{"num_attention_heads": 2, "head_dim": 96, "positions": "learned", "attn_scale": 0.102, "tie_word_embeddings": true, "lr_mult_qkv": 0.7, "beta2": 0.99, "warmup_steps": 200}
Each number is 128 + 24 x the weight over the matrix's rms, rounded and kept within 0 to 255. Layers, rows and columns count from 0. Numbers have three digits each.

# layer 2 attention key, 192x192, rms 0.0664, rows 82-95, columns 0-95
113158160131139143147126137130114127155133130132125127125106097093118127143127129144113093126142132171128126138157138123151107077110175110128146118130140145140136156127124138129155110091100171126108111113138124126137101143093144163137113168133128164146107135141137138184141135094091102154
134117161147088152127117111123129132146130103111156148145131151150133116130119141107106121118113169105134133123127117121135151093115109147132097111134159136109122146094118128118148120130124092117091152095110131164156142075114146102128109120142138146138151114124148163147140120147094084117
105143090100110087106114128104120149125122140141107137142139117125112155094147133125158137124108150100161133103106136152112132147150120129149131138120116106140151145169154101138092167123138141103103121149131130094116123150138080141124127122142111137107141142085152149094113132131149173130
146124107112098105114116138141090158130119134126153133121126140162166141120092155130170157108136113096120104121109144084104156157122123143135121141130142136134159102124113106122123152209110117127118164129118150108114149101115094132156135135130101130107146121092114155106113147141205097112
155153161151160168125150135164149094143140125137117125123128138128123090165100139113097105120145131145110111148137116124162098112103118120138136110153117139140087127112103144110156117085126144131151133112111118147141128153115172150136140125120139138120102082155135120147160121119119108155
126116136142136136129129117129118159125131140153133132119124118129134138126082093147163139123148084140094155149131116106111149147114110132114139140108131151109151135129111151122117167165116111101144127129123138129115149094135125096163125143141162120123117133166117140122111133079122122095
130147122090088081092118114110115138155139130115127101124112139154134088115119151084146137109130123146122079147129135106136163135115114131114127127157134143108140145125132103157108101158134088170082181116150133139131114086106092138106108165145147167131134120094096157132150144111122114063
176158093134153147106145139144118136148115174137124110112161112091117088117124150107093105127158108138133065085128133185140115161120118102171130134111119190121130085136172105105120116084147156111117131118155125092141098159103150162123081146113145123095104131114141141144123095110147115199
162066099157162114150152128128139127131125145115133141117106104138128157115153108128170153141137167144120164131102129114145177139149134155116123131140122133123090157110114128130121095141143149097119134160098116160141111125147157103125114089126134136122144099144123133122119130131121159108
136151104110125118093134115114121137101132148129085106120136114104111136126134153117112142139149141133158108085106115164137091141156108102167165166105141144132148126158154083120104163107152156119112120129127145099101136185108097169113112121090108113122129113090140150099136100114140172176
135150160134114167131132169146159127127115127078151155132119135152141168119107101118136114135145118132113125157122139091126151128125134137123140112137130137137109138110123148134109137158112101122101146113111099136131150088112144102101099162118198125157155155149121118151139145111104088114
137171149143131147121119109124114118100120144155130133140122162131109127151138129127104091130133140141149089091144132163145132131130128103145118115131093130140100112120134109121148117128177136166140118135122110125151135192129156155135120147133110104147135082116121121141137124138132108151
097138160113132140158130148103122116117133140119143115108100124139156150154127143151102080110121130109131106122151150097139169120119138120124094102126113109121110116142136120103126130129090164115152096134127129124115143107124133144130111142156164096135119153121096115129109141121114118125
103121142123108135129154130128146126140134143119159156129130148173139108107138115110158117135113133145108142171125146079146141124127117131121141117143128113146114168106111145128133103142103080140123150111120093180144119091108129124128149121161165132128154109177101137130125141150104076099
# layer 2 attention query, 192x192, rms 0.0703, rows 83-95, columns 0-95
155114174102165151102145143143151134115141112114139075113117175150129087161099164136135125136157138138138139155123162124086176099127100128126079102116172113100102155122110131130137159119097159161128159097101138107130119125109154160117178148167113166149158164152135114106109164120161116104
142126166127144131092114127134162139116115122113140074135124125142142121161104131128127136113151130153123154146129137132108169111153100151127135119122140134096121159133101114150117128112129141135134161149132137110122123114136133104128141144132098142127112159127142144123102137138137123134
113132096120117130171129158130105137107137149108114180140106117124131148083168074088126114160128106092131143069099120136106139176121174117116154150118114115134155097147157102145113111145125137134160099120150118120136127129128101136102101089090163105055145096157135176125155105115126144147
130148118130109132146140117117114128150134120152121135134126136117117140113116107122138153104115133120132115134141136136160102121087102121121127132140145133136140122098145124132112114154112113115125099117132121114136133125124131148115138135124136118168123124124120137135109120134157118114
117179106121128160142136147120134074128169179119156142170141129133106097116149123100150148082146140094124149128159153121144131128120121105148132137138105117151127145159161126111097117146161166117126136139147131125129123138168134128065155094122153136150169102142122165091130133146157103135
131089127122119109164165160115109144106137136132120147092146107141148150106152113132147098193073110121127115129114119116104148156122129140157160113125103127112143096123141121159135131132104119119143120082112107117152160118122136172119129142122120114078130133184137118132137123092112148110
127115090136128125109128146091108110098118169133109145121155122107117134144104116111136169098109136080133111127103098170115123125119116146124135166104137142117140092148151128149146108120133135079163133113163117142128121156148095120113115096101133115095087101104183140134133097133153117090
158103153123118122118120124104144133090117126155138110157123126157125133134146145115127105132147157137119152130152137120117150114142110139115119089118131119089101139113131153119128143163111154145137131140100155135125102085102133140179136122154141130176146151143130113174104139135121144103
127124125102143128089120146111139102130109113162134097113129123143139108156091136113128111112136144141120130134133119135100129137160105140117120126110120129093150158107127087123122124119142142127129154148151131134136107151150133144135107151130121132109115171108147114114104128136128131142
118164111132156133090120110108103118119123144166116086107157138142149106206074176121114120094111153136149104134149114139092133122147092120126120107141138135115134106111142137138135133149109152115167150153131135159150110135145142123102166139090140134138099124117155160111146113107144111115
127116163131129112141099119142133141096114122140136122117130121131140119117105122120126110154137115141111093111092132134126118120125137111162111118098152122147105112148109142138168132107103121143109126127116141143142119109154107155135144131143115149129116120128121110109165123124150125102
118130125131147147135100107114114132104125138130097146109123146140138131106104117147112104089136121117110145138107116157121128132125159141148109138134114123177129111142158123135127096113107141129122136162142120147120120138141117130122135110122143164126109116150154142101169170118133131111
144121169111131144122184138124152141106136108141151107138151163146155125143125144140142144111116152144093117127118132122106157108126091164111106087138162122086106140111111140145142141137088143141140135110125121118132133119113158121100186141146134159149141136144158121156119136112143123094
# layer 2 attention value, 192x192, rms 0.0913, rows 0-58, columns 0-95
118136154152172168112130104119162135114137120157134132103110111088125140135121153136129121127180141164147118150127114132137099098093142095119106106119143101144096154109099104140118136123112149135137127092122140113127139150146150174124139117127144149123120158122142144103154123145156124107
148138119128169121142098115162119084106152126136122131125093111097123164141152080101098152165121099138186064099153111145129121135131115114125099122115143087117146144120119122104119117135078143146102148147107156085163115151154157150135109132150154155139145140133135129089143110145164114158
124101125125128109135140147088109154131143134134137174151161101132142092164126106146135155114106161164078114114139116093161117130163146108151128130111118132167096146133148153130089150167085138151129087124115146144122157112107146128102126110105128133129142124135116143164141142102104146092
138136138121138097115094159118106127121101125124159171125125132141117116104110143147134107119087115135158111117133136111128149141152123140136134147133122130108147110175141136148119129143166156104139144135137117125131162166136118142121124164147101158116137119105110153137121108130101127140
161174152114143147101160143174136138127114120123135057098108129096124129128118136098134093130127137136139155103138119121126138178115099107121124108111130088159131104135133076128136118107141139107115107159116128135132141116116111102135133108110132113165129127122143096142118114141138119099
138122091115147100130126124150137157103120093158111097115122126139128119118143143131108111146113151141120128132123141101142147120095111127104110116139110125122109132146125137153107137103146156115163114133121138183148130121153126169138114160126130146154141115124110130100156116146082133145
132087090150182133130114117128129124120155134155146108130139101109117142134131146132095165163145126124111114125093104118150113096114162094128136102135114127112124156125092102141106109123106154132139122067103149133134134147124144177124152139131146134097101146107148114080135138135103129125
153129093133145113126173162175119129160167111127132102119111130117155147115142140139123134180084121117136138118118149177105141133146109167171102094165142156136171126182150121120118131125107150145149131146129109101125138119122172093103108119129120127160151121126104082136107125088123132144
111089146138131127134138130145161113161102085139111119144110152161137111127142112156109116135200114136106136134092127123130119086088126117093157082094127080096113123094127079093117110140131114138132146105120101144113114157181100195155149105161148123093127143093148110066158107115150120152
098104132124123125095180122125174163126107116151111147145120142135137104140142124137121102122165121122099128159127122142120120110082117107123137113132146127106088128128112109124132105096139112137129136083155145162115101117121096146162154104132142099109133127121118140103142110141154133131
119115132114146109119113134113132130137105158143169156132140121113128096139133115120147109141144143107117107088167109130147161147146141118166127115131127137110141113103096127130122127102105153156127114121124148120108169133129106110100111136122111124107151130128118132158156139131119159085
138129108110085106117105129100075123123119124081116110129135126160136123092130126115158134117110124107142128125148134149095158139144123138116134184114095152133151108142172122114128099136148131139114163155128125144153120107142105084140114137117113118120108120117110159138137121144148114130
131134106157148097129113144159144160151130083135118116100083138141127114136164139111117137113142098096173127136158096144118112157108113103138134109135115128099109105154126137120135110103195124169132168141143121117094127105116120135142160110171144115100146154127119122110142126122129108148
091111104097110132104120154089118113130127121124160113134143151174084117088106155132147138140097136118135152150124167150120141129126140157107137139115113147118149134123137112124144126122137104127112132114108107167145119122142108128136128143119100112130117124127140136117098104171150134106
125106123124132125101111105101097133116126091134179115094123140131093133102125122114136144127091140133144130133136139174130135130156116125130099145126108126114159145154147110133112111131106133121125135133115117134133139151164108156114095159121113127091089129088147152102113106138141129162
147135083145132102122108150136117150089109131124142138152133152129114131084093137121128118160104146145166165125127208154099125147137118100124104138122090119124167113163146122118163120122168143101157129159122114131146142155136136099079142165135105133118123095115170159106123147109124136163
113154168110160153127149118124116090093150149131136126119174105115111130107108127119112147151111143160112134144168163115153141145154163166150121130108127117123130135114105130154117190124097146100105104149104123119177135123120133122102143126134135141118171142110107119126114154133121132115
112138129131113165141160091162122140095115101142145089135091155121146122107116163107131131130170127150140120156104097139083131142081141130128102116119135106151105183128144081123117129127148145134114103116114125128105094104148148117126132146129132100135115140122174108097105150139139116126
133168160152113129132151145146125166126079113091150115155089135136137115132140091131133139083158122153138130145152154122068126137147114131131148113096125095153106101131147114098147153127183133124084147116138104106115084121145090139122148131127119110123152104174158115142139144134172140138
111102137137166154138118105135157127150136136143132187127117129115097113148155121142145133146142158144104090118146092132145147116116167104160122089153154093124132133102094173127093146143093110150132133087138133143114120150116111126086140141168171128144141171142091116164165128137144138111
108106150117105143158120149113095109142144171103095167165154147119125142159151089126108154106164126138122123141122094096138100098126160130108152148122129137145093128095117152116136137152097091153122145147152152132127086113088128101148156101141130163109118102150124122131118129126121137114
131134112125111076110114114131082137112119111123131122122123127134126108103132159122153131127099150144170135131143130144114155148148117140133098163121089126134179125166172111126112133132125139105114106133122125141145136106169132081126108168119117125120123124131131163125131131141130130143
166139126140104151131078098121107099119127127119124144108125100122113132101107140105117122135115115163130129131107147161139162114110122085141097139145083152132159129102132121135125136152145125117154145115138159113119151181164163126082095153133122125100103108113141159134112158142129123154
127142115123114126157152158125143087117110137093121094141152158125123158126103090125137114125114121098105167120119165139132131138170091113113172110129138123123150104119137141121154118154135148121141180137147134118136131138079121138147147110116120109175131126161139118165097106080133132133
099131152134156157141135101147136124144142128152125102128114117108094142133109127115118125143135132141127118154115116140149100090105138117135124081146168107109123173119107109114155133125091125104137123085126146146126120152141118153129125139129158124134133141151136109132120153150150136127
100149105122148128126107079121133156096095137130136098115155139107106144112088101123151101178086144144108150135081170135133125137142105133155133113147131135113173121142090138140125158130102145076161141131128130137124163138116138127125121112092110118143131134112141148095150106108095151132
115123133094156145122103091161118105138143115158134116121141127122088130113141164125129117167119156125156119128100142126157121120088132118136132128144140116095148151123107130166132114109092111112132135092098139176145150106109127126138112120132145119148119155098119103102137099154123131130
140136161156122145131184160136131128102157128131126141137114113105136131161122129109098109129147101134117108147143116142115119112143137136119118145147132132137087136119147133108137136095138154141133106117133134105121104156115147140127161102123103119115136112160160097156101150104134109140
141116073170162098136062130123147118108124101143104150116118117104134169113153100126119106150096114105119130113122140139129115127160147106123098098138121127142150080133119106119108111135100144130134148095127115093133147167167135161110101126120153152128077139119129147093155113127111143178
118089126138197123118132142110128096143152146160113118135138122111109113162135135151127157162159123138108119098128113142157125108149152127132133121122133139088160125135111138131128097141108128145144140107110139117087131152089130114116121125156155124097111129133145149133130160077092102124
108146152096091114155111140096111090127074119096099120146116129158164121120125130148115092141129107133132113135131112107129141136127135165101153123131113145135146111134128161100108131156118122120093111157130122123107123137158121113159123122110114118166165106151119091176092117132125110102
159109127131101098122160120119162159116115093128145082140129159126155126110132155134143095106111144108132131145106179136117115126096101160113137108138133120145105097134178113117172105103160136131150135103133101124115139090137152128126111144094082122114108110116137131148101139127121147154
150118101101106136143100144121100115158142145104103109133155138140154139124135123130150124115132096129128159127128113149147133111100102112140137156137111139115175146149130110106125116157078132143129168151143154143174136124153115137162087137124147133160100152132083134110166125126121167116
099115175116110154099126110084118133133131160148150126134159138094081077153119141115121127151169145128136107145145085111139136111083169121123153138124140139110150194130102129121133130144099107117091093124132180167124114133156119098142163154135128125071134127121145139112122171188130117085
160091108112111136099123125159138155141171103144065084117148136117120129137125159115110108139113149124131141132119157120112155094098105123105148149147144094122122130179136126140130148112114110117178164119154166169097098110111156060154109145147096128138134135108123146124118111109130155142
138115127138143159162136125112127103159147153127110148134161111090138156141103085126097144140127129131109104125126115113144119132151161142172136124129149150148110143134126139117151120129103146143128124109146133104155129162104161123119132134130107131144159087123098104176101144112133110141
157151115107067072106143162117127167116116087088162112151104112155127130085122182120163080110071133100157148120142180152112141130123095155117129148137088143140135089122169120141154125090182152107109128134137117140135163120138134105123125135111108096128108087157146156140118122151124146143
133154146129120107130129120140093116116122146117144143134110115122126128115132086161151132145122085152125101109138133168122112131152122146144101107141122143144164140096106108089106129156096156133078113130128113068160146134180123145114096155137116117138142158154113126154140130128123155124
141137144107152132135147164132149089135171157153119130111144120102114161152141100157113135161154121077111132136113113111136094092112160123117133117126168112112074127124093150132132124123079121130150140101131126109156112131080134180143134125143124125151139143121097113120121145121165130126
119155122153107100124141122143091146119116118094137150131113117137126130103110129111123148145089109176118151123139165167098129154148106110147097110116107119159141111104134124124102159144152133113130067153097115117144123163115141132092136144103076133133140110111139111131129139093114136126
141104152133145135125111136111113106129150160122083172147126136139120125151175115133110137135145128119096086156118100116123132100135147123108128152138133137110115117122121177134142097125095134170169139079139122140100104104115082136158136123137132153115112173150108120127135122138136114117
143119102119150104092143150120125113150109125123126124156107139147121147124135117121138162115118088099169127117149121129097129124155116138110140119107118123116105113158118115129159094108152153133117147143149126116123107097091081100186109146141124121110167124157112135105109099149137137142
139136120158188104139092112143125106110140120151120100124099109132120123107139097140090141175108130152121131129115137148139127122157152140134096094119128145126171122114102107119097119138120128126117105119096124116106124118124138163106094130121142116139123161113146100124101114096089129153
105125141130127157158113114138106103170140120102116145113095107152165125107141114127125157117149098146136128135129103117161152139112159154132111136138110150127137168084103116137102143165115127156111109169147148114112117141147115139130111129139123161148118150106085100125123125153117144094
130158174117105161174122092103149100123149143097119149115128106148162121154129097108103142119177135156066104146128082095127112101136164135148124120126163143146092127118129180144090139159123133152151111102126144094111137133133161142124164128114126133160102130155103106183102167108122105141
155131122110125090114115143122132114142115126120157132109127135144131123083147131139151110150121132061145162129137125133102129132109136125121144149150114159097150085169161119129124101116139108131115164152139117133119156113160123148159112141133157126127134118096110146099127083157176127122
127142109156143161155097148119114119132163132122093112152103149106130134113145076133121124161139109121105135144098112124117128094125155110099147135098124117109160131086118128091155126148076106117150137145131115142100122136144124132136121142125178133139104170127130112083109140094152128093
138139137128046165134141128128103146129173138136099121103129125141124125109115180110128103133123114124141136150105114111096151129109134152116123199111120158148143149146148124121136140116153122105107108142154128148148108100156137123122128137106140110135117120120097136149087131147141099130
176166106132141120147095151134119131139122136113150149141120090138160095137119093132114175107120102139133097092120094112143117151166137114179128148101126107128145113161127150134096155164124136161118141160097151124134165148128111139115097163145151150149146127127106151142163150124101139108
160152131127163092097153100171143137106111113152126082131107148125119145102128172096156083102163113123197146110146161151116133151111078120101136136125112142124119091163167076134139111088154138092127154190118133111151146112133164127120125102112150111105112133115185136122143105117166109133
131127112126128103138097149126093092153141108123091120130131146154138130120153117137126143159143107095146154111120112124117130121138138123094122177107115155106160119152150118116119090139104075148111177176120116110144145098162131117152098138150169160150121160088099140110130127138139145111
140148081134115146161056094104118139146088144108104147109098111142162145109108083129134135136121132156114130122102120089147107126105151133117125161141106128133120119110114145135114134155136130129148140163126136112122154144150143144141113149130143151155127133097073168069154084131112146154
113119130109159127114155107162138126125141135169129092131149135091078135141142107136151113198115160137089148133105112142153119126118120106160115091150150118137156124103085109118089127132078135112133133111137132156117133130114119139139142078095147121118142158123113136115148097094149129122
158140151123098127155124138138148140143112129095139122129148134151164118125152107135123114089150149126132157135121136081112102147110135159113162148101139141137110098111174124105147139114176093138112101152121123126134112087135137114158158098140140132139147112111128111130105112123144108128
125103106136150057128145156110108135118148124105127167151117132113161143133120093146122152133143110095112129101124134150128100104166146124111105111140108164117114119116131128117111115140108147169165158129128098092141140137120117163152112133156120162148110127142102120112139109102096147149
115116127117162146140091131083113099144107167146152166133146133121105134119110086132134161136147152148149145111110102130144118159157153079146122127109119142105160125104098140110121121149108126143115155133128129132136156138125095131106145130120135133094130123096137154137137132112106155075
121111146092098118113167166102157179141134122137165135152108161166138097136118166163137110107126143101092158151130144129110139118122128138125145125136129184106081110104159145122136120092140107147152100138126111155103137127092122107152137099121084100109120094136143118114097135101127141085
115143107130074143130131144077141105143142153110116093150117136129160098140121143137099131123183129133117132132094115147109139104143144138126163161107115144157168127140134191092142119153114118171123134113119139159124123179180108129142119096140141134132122101152130122169126149119131113103
130144177111116124135092116129110168117127127131159127124138127124103147141113148147185108122087120152158124127149111093100124151123124117129107147126116185109140139153127149129140136130138145104097103184132104136160152096145129138131136154135127126079182122091133118143139131131113116111
# layer 2 attention output (transposed), 192x192, rms 0.0878, rows 0-58, columns 0-95
174108090120104117164130120153089127156135154140115119161151114143118141120150131110074143149128139126116126091134108132123103108138155106161146151149127132141132110127152149117137157102118108108116137124110119143111125136114137144143107119111129111152108096135102127153121115131097133135
148120140148121149097129124108117154119074070124119126112180171141102115058108198147131098141167151146153160116152119155103107119122135107167126140133097138124131075141144114131137186078124147134113142096091092129086175124132129185126141169109126122127096150130113114163074145087119123141
107124154108137142118136142141157102100126119114143114136094127123132152123137137115125108121149127118136143133119118128132166109113114137125138116138110103105143104127096151122140136131158120122154133130143096147126111133129099102144150118129107146119126141171151083141107112144103091153
114114110114125133131148135132124130144116144118116095147139164121136131125127113112136169115139132105123156112129126158108139131135122131111129149147119149123139125105126118128148108085121111138115148126111137108157111109111118107146108126121135132121137113123143148109145142129145142085
118126121142090125127093099091106132125121124140085164150145137137113156116123143128120134114117090138117076145127133141128096108139145125153149130136113176138133147121120154094133137145113111116105117118148135104125112128140141133116140131127112137111125140161109175096135151142136141179
134119139141121150139126135095083100124139139116147127131138139132158128117114137137163151120120110137122140100123135141124118123161142106164131166126130147106155094126120115122143105161126105139114124116105135111142155107100111108127117112139149119108110145102148109131151116111162123121
146147148137109115149169129123112127127107124129099136097103139129145109121158143094113082133120133122152132100146128145141129149137130148140084130122156093129138094098159130099139137156112101135165138152090142150133148105129133122128102106123177094161143101123093110169148127125136175154
113155178132130124114116113117124118076102116149098130105108110127121112148120135099127086084143147108155065135131129111130102098112141115105129163127138106152099134090126099125135130143151125110123121119109171129150146145112096175120168139133144140121111146121163139124137169141127117134
153108099125134131167120112110085166122133175114145141092139140113121152113147170131141160102086146142136114108151094112113144131167122113152118155123183126117123092145102161167141121123132101141115131120075126125135143117042133086141111133104129130143118076114149122178155144134115141117
154125124134127146180135130121086127163156166085134127136152109070156143112116137131141165117064123105106115129126097097115125138171145135133146130136133095193128137127100157135150127135128121133153128131110100128126162164085157087105118107145095131137116116128146146145127133083089147149
135118147119103133133128134150095114136151144085126118157122143158118153118124132137126155130132112154109164148107098144107125113129133135096127111125121116129126155121156171117140150147124127121151133135162130130131137129124131121139148138128139120129108132145119119124133093141154103118
123137155133151062103106107166162086143146126180171100149164172184120123179083141179087148142086113142162133145107164115151170140171070163134101112102089115048207128118088135126099153130107144141156104165147115109164140158170125134085120171127114141151113138079148101106103089159141182145
128106115129132142156139099102090109087104145117120126134153116126116124146125134137133157111129182145081123117121158161135118111163115157117094158117162130142165126140115093135115151122089129082103103100131124132139118132136157146158122144095161103143119110090152139113131153125128145113
168169134124125086125127108138119159145133135134129125129122099131165119098171115116145123119099101078159150108119117116137135127132120126138107109128145100142132112157130146114119135159139164124140132148142154111131159148132123141121112128148159095144105121118087158122152132101120142116
146145076124139108144117141150129133140103142109094114148118090117108106104128151125106106118116115090162158070127151113131101131114144125141111163141139125114158081140167113119126154148144160126143142149146149124143129100124141098130129113122131123134150109107116136171175131118098199142
101149174114123111119110144162110129129150095136105097127090134111134126138181130109146135100136132096139119099104099131116123151116146121141153157112153134127141107141107081155116152147118122129075146120127147118116132093120145141170084117099133114110128133136087107116162129171101160136
146109096136120142094109130158147156137115138129105137145090161114152148117131124155148120133165112108146113126089107136132100141088121107116147112154107122158083141139129121097136100101142086139115126114161135119101130145128130144138113138145106126160117109176120128128099123131143101156
147164086154122121120084157120104138140144152148077144104149060123117123126129115128083127109078133109135108113157150113122098110128131113121149150147122130139132092124104131143155110141137122110132110156146138136131133155138117181108139102097144155116130124126113147143171077108114142170
131110100133142132140116124129168095129181140135113143108177099100121165131110196167112141141089111117125140100129076143171125101119105111123139198112160137124143138141098163157089113125101136127172083147141125147143126115092174136149112111114097124135106130057106158103126105123076093112
177115151129087107144128152087130109116116118110121095127159142155141133103115110125095160120124100133143145154107112122125128160131111149130125134136149145130102163093155122141136150078154131114135153133091131171128195161112118170146144127073120118137151121144160141111114112109097115116
123116159126147133128110125142238144101106091151154139097114123148140123141126109175158096155111159126105137151125129103121160157122129137153142109132131096100122125148101119145121114115112132134092099147122114179109107125161123134101128137127132120115131147187119111144088159134117116116
141160099092102155143093127122116077115140154104134128187142126118117147093131111127082149107136091119099137098124155158125133123132110127098151177116112165116160108107100139132128138130112179141155185161165134103123120139137081133110119126150130156115135150063128114110136074163165167145
117136086159150125076139126149120138121162125098099122120128158151113112150135104120125174160143117098146154133109121143121097131119159132121134123145163089131150083161132101148130132101135179149109147109098082125159090102146125174164136128130156122154127134130109115123152102091114126124
123137172134165142094094118126140156181126116136153169118099127113105131152131141141162118148144115165142112157134129120099153146118130141122121121120113120135104141112125110105110138114131081149103103125131107125113120107174130095139155155143124142097132121133146144082144169142117110109
162153098146131131117125138094146161111120113117102179131139129111151134103149112147119111133109123108106128123143153136116119138116112124126138138138102147178118107118142137129114123111149129152118139130135119110116131118125155141132135084112116117127123117116111142150128114092094109142
142146140100115106144159166128108150166156108152159162119086121128122134095167148127137128138108136109147105134146145125131146158130153120108151134105100128174103132127165117105125087153144103138126093128131139122131101086121104118119103140155134135076149139126128097152113134172138113135
136104113133121089147131147058122152116111134119092130105150144125145140079184095130169129113113127128107119108117120152115121134146137119134134139132129099175111120134149085088117151153170143139096118136138128099059128153127107164096114103117148119116145104162139165144093135080117125129
154168100164154179130075121148170115152094140139133120148117120083140102159067114158109134099184111119103152167135111141144091104129145146135120066146124145144101116122129114132164115133104117117115131157173154115130091091135156167150140151106153155178106140143103134122148135138098118159
131113165118124148136185107136113122106125127102180093134112173152113094114107133117117131136166132177150128103123117151101141111132095145176145176100194158117104134125119106141137145122117136140125137160079159146160129113108133102166118142168110146110144115104081094127117154106156141074
088123146115098115120164118150167157085077124120129165132119160118140121148163107107122105108119166130139152180145120104113123164142122165128135096138146092152100166086092094151128163129095117123120129160133135135164143093159114140123156114116117139171157152127105080113140116162133145094
141113107127137145113142120122114132133174128145169143117166154095096128122107113137108143112118161124095157158125125118125162111157097171122106130148159151097087145088122147127159097104162098123143127103156128120146137131119100116095131174150132131104116157115155148096143128126153090091
118163127148130139120092153122122111147131144125112139139117063119114112150135118088129121116130120148150119109137126127110098123156133113140128170106137147148141135132101119137110140159139123124125111141127182123148101149105121109119137084136152103141087115133137147118158083121128152129
100127194118154103106173099122119130125114099182159131123110129152093117136135155153115110170129149144129080105138139120085170140140149119114127124132099127114123108099172106142156148111153145157146120147095114124128165150126156113088150136118107141116134115127183129138131090152149122129
131128079111092132128130122139121142127150140146082151113116078131142161108132082136117120090074143084111160138116116109143147178138125151094107105163099128147109088126150129141127119114118122162158142130144125143139131115142131126102105099110156123154121139144129144165136094101144158141
104160158133107117163126113118130090097112178137156129113115093130126156117133064145169095122143100116149083129138134119149104163179128104154162134144121184167150137099120100137134072135129148124100101123126116098160117156142099163101155085115137158069081131169115124127157107178141119147
107160178137117158073167147177147123098118086123133117142086135118163099153142122123144056109154119107129139166151134108109118082097127140092142071173127115128085111096130144102105122110114098144139103120101139138100117076138141143121173105133149149150091150163140122115114177103124120114
118143109149158139125071094159061058137185154166117111152164124107126138156090112117096184097137099110107132119113081145117132137114133108142103196113171149128129150169123148107110135177140147144151093167159146068158118151122119116110093105124133130093112130103114171127180101101118144160
143104122142152151120107122150155140140170102142138127134164127115108110116118188092073127123132151113124160127156105149115147106103141105117114147121123135131110121161143139149140134075158103135158148114131124131113149167093134130130145128099113131172114094106154123112110110131155083135
133097164144165149123174128130159165138101121124111110120129141165159090135088140132154103119114108152139093113135144120153138148144137135157144081136104125122124125096156113088109134130127139166106130123098162140088133124128135119122132115131127130119101121146125109123118149112115150108
155148100106161153144101135131163106136171111131124113135086116097133139113131160129161115113172092089153110120131144112165114081113162144111150171118117112126106118152127113132142121119119145115100166102149086084122122119132136138145105139130137140139107129150125127088125136169103124158
124115120132128119118137137111172163121078110128160101129138163134133107133086113130160136124144120145137165115115162124149104144151139132153136092144146128111133146109117063120114134117122115123098140151122157128146133118128148110154143125147143137133126086109128123132093122130129102116
111125158107137142149118101162114156105114130150121125125161144104130111129114131179153099140124156129104169140144124122135122161134123135144127161138141156142139134125091158124095114117099113151110138142117145120131164138152138134115181101139133136123105118082137136116136156102122111097
122099130132094148110170130104140161124092107091111122124140166109087160108137162110154106130152114135132135097135132140108113104080101144154140152117179137119099130128181093139136124119103124131114160153113127124179154156123094124147168143145164123124140105071084155103147111141169128102
145127120138120121125118127086147138120116150136154130131148128141111135140126141146112123139109135138115137140137130137099141090122139120119122133131150119139107106138126145117158103101134128110127160118119109127163149149145127119124144155136132113139118124149159128135109113100147124107
148119090177186129064164179108138120129125108120124108148117100141131141143077133147132117167112114122164111137144158156152150133118082107116131098138084132090132143101163126085112113112116141116114156125144114180132101141128122154137123126123153101158140137106155106114101129149132101088
100103128107107142115139097136089132120176149104119099158149147159112122166104134121091136099080121126141097115125129110127164127164103154130124140112136145118163167112137129112145123136136141142133145139136142128155123142115110080118112157168118136124137144116147137167130173139119151103
109119165139123122125153082103187146139084118130117153097131135162109142152117150143114116126121161134124103140139132095124132135114126144159107074157156121137104132131134094158110133133133132152114115113113129124157126099133129127136138130120100123092137097145100113163156095153114120115
101176113151155095112127119139132096130111121127109121139101081120159120138120065132106143110115111129112081132142139128164115127148154122106110060146106117126143147119169119128132097143118123136146134155157150104130130177114125135116096154129126157121127148126143119105151120122149158148
111089166117135155111156146104137137092106108152100109147131187156095148136121170127115113157123138119121156102151131149116152140105109154102113130163116153094156149086135129129165127127104151143133116145145117125132146120115146134128132128124116133112139156129157125122120138138123115142
096134129118114148142099125142062128148135127106094152114140151107145124143144129158087148172116159142106093152117120131102107125136143131135096142118095124148170136132110122124117136146135141116088072098128113111112113099131114135123125160123126161135144113100081120113150142140131139173
100077130093116134104134077148174141054110139114157113112102192183103109176140127156121078135098213160153054128142155118082151110091096174175159052120131104128129124097158099133151184112122209134086133147095121147124095196109104141102172180118078175092117114153164081088103136128182144137
114104142117135120130157137130129124120161111130147113130157129124108126114160148111096124137122157129144146127136136141116173123141131107148146125134144146108124112149136143131126103104131125121139126097110090140139109126111114129144135126139128118101135140135177076154113146110125125119
111082143132110126178108114087131160132099108065093206119083153136165170085135121135144103090134082143139081182127145074131135138146159142138187136092099118155076117121134160137160130138127093158133086122105105132125162107139110095103136160162120112090136105133126118144116146159079134174
076095109122101122115127129119121122127142131144115132110110108102109141154121157117116130142129149121122083122139085168133177097147109120133141143130140117127163157173114135144102119153110137102135136157137127152122120158079106109103126130110123096127126138144141135142108138127112150130
143121162131140169131120121142156117145113147150164119115119146173125103150126163140125103133110159165140107122140121110102173120127120125118110157125152108105141131144096128109128131115118106156091138137099151134156130122131132118125162126124123139130126104115151116130120138154163111079
112075141108108101120139135147146141122116111109109127152110179173118140139201183144126098150122128101117174114153116093117163114096137193117137124119098089129128123133176143135146174135103114137112127146105120154115108104113120124166115161121152128165137145138100127098141125152142123119
110156114141143117141103125133118081151133152115125118156123082087170128131136067106123152103111134116118106134129122086153146122163118158087118121120126070154134175137074154122121115183148139108117125118170154100158105110166108111128132110140152131105119123138146126179184128157125105130
150111168101150122113137123147101097108106086140147149124164103171115131148135128117135117128103146136123133133147143075113154145132113177095069071160168117052110136106126096161147149171129148107168143143139142142131150082084153130087096171137139141160120172094139153105142077146141110104
105099049120123129136135124154103092138158133104112129158107145115141123104123109127060143106157165084085154148101150124181139127121144118099147134140110093126151124154133089112107090112131096116099116130168150128131099146130117092132105116114148155151103081137142128124103160145172138147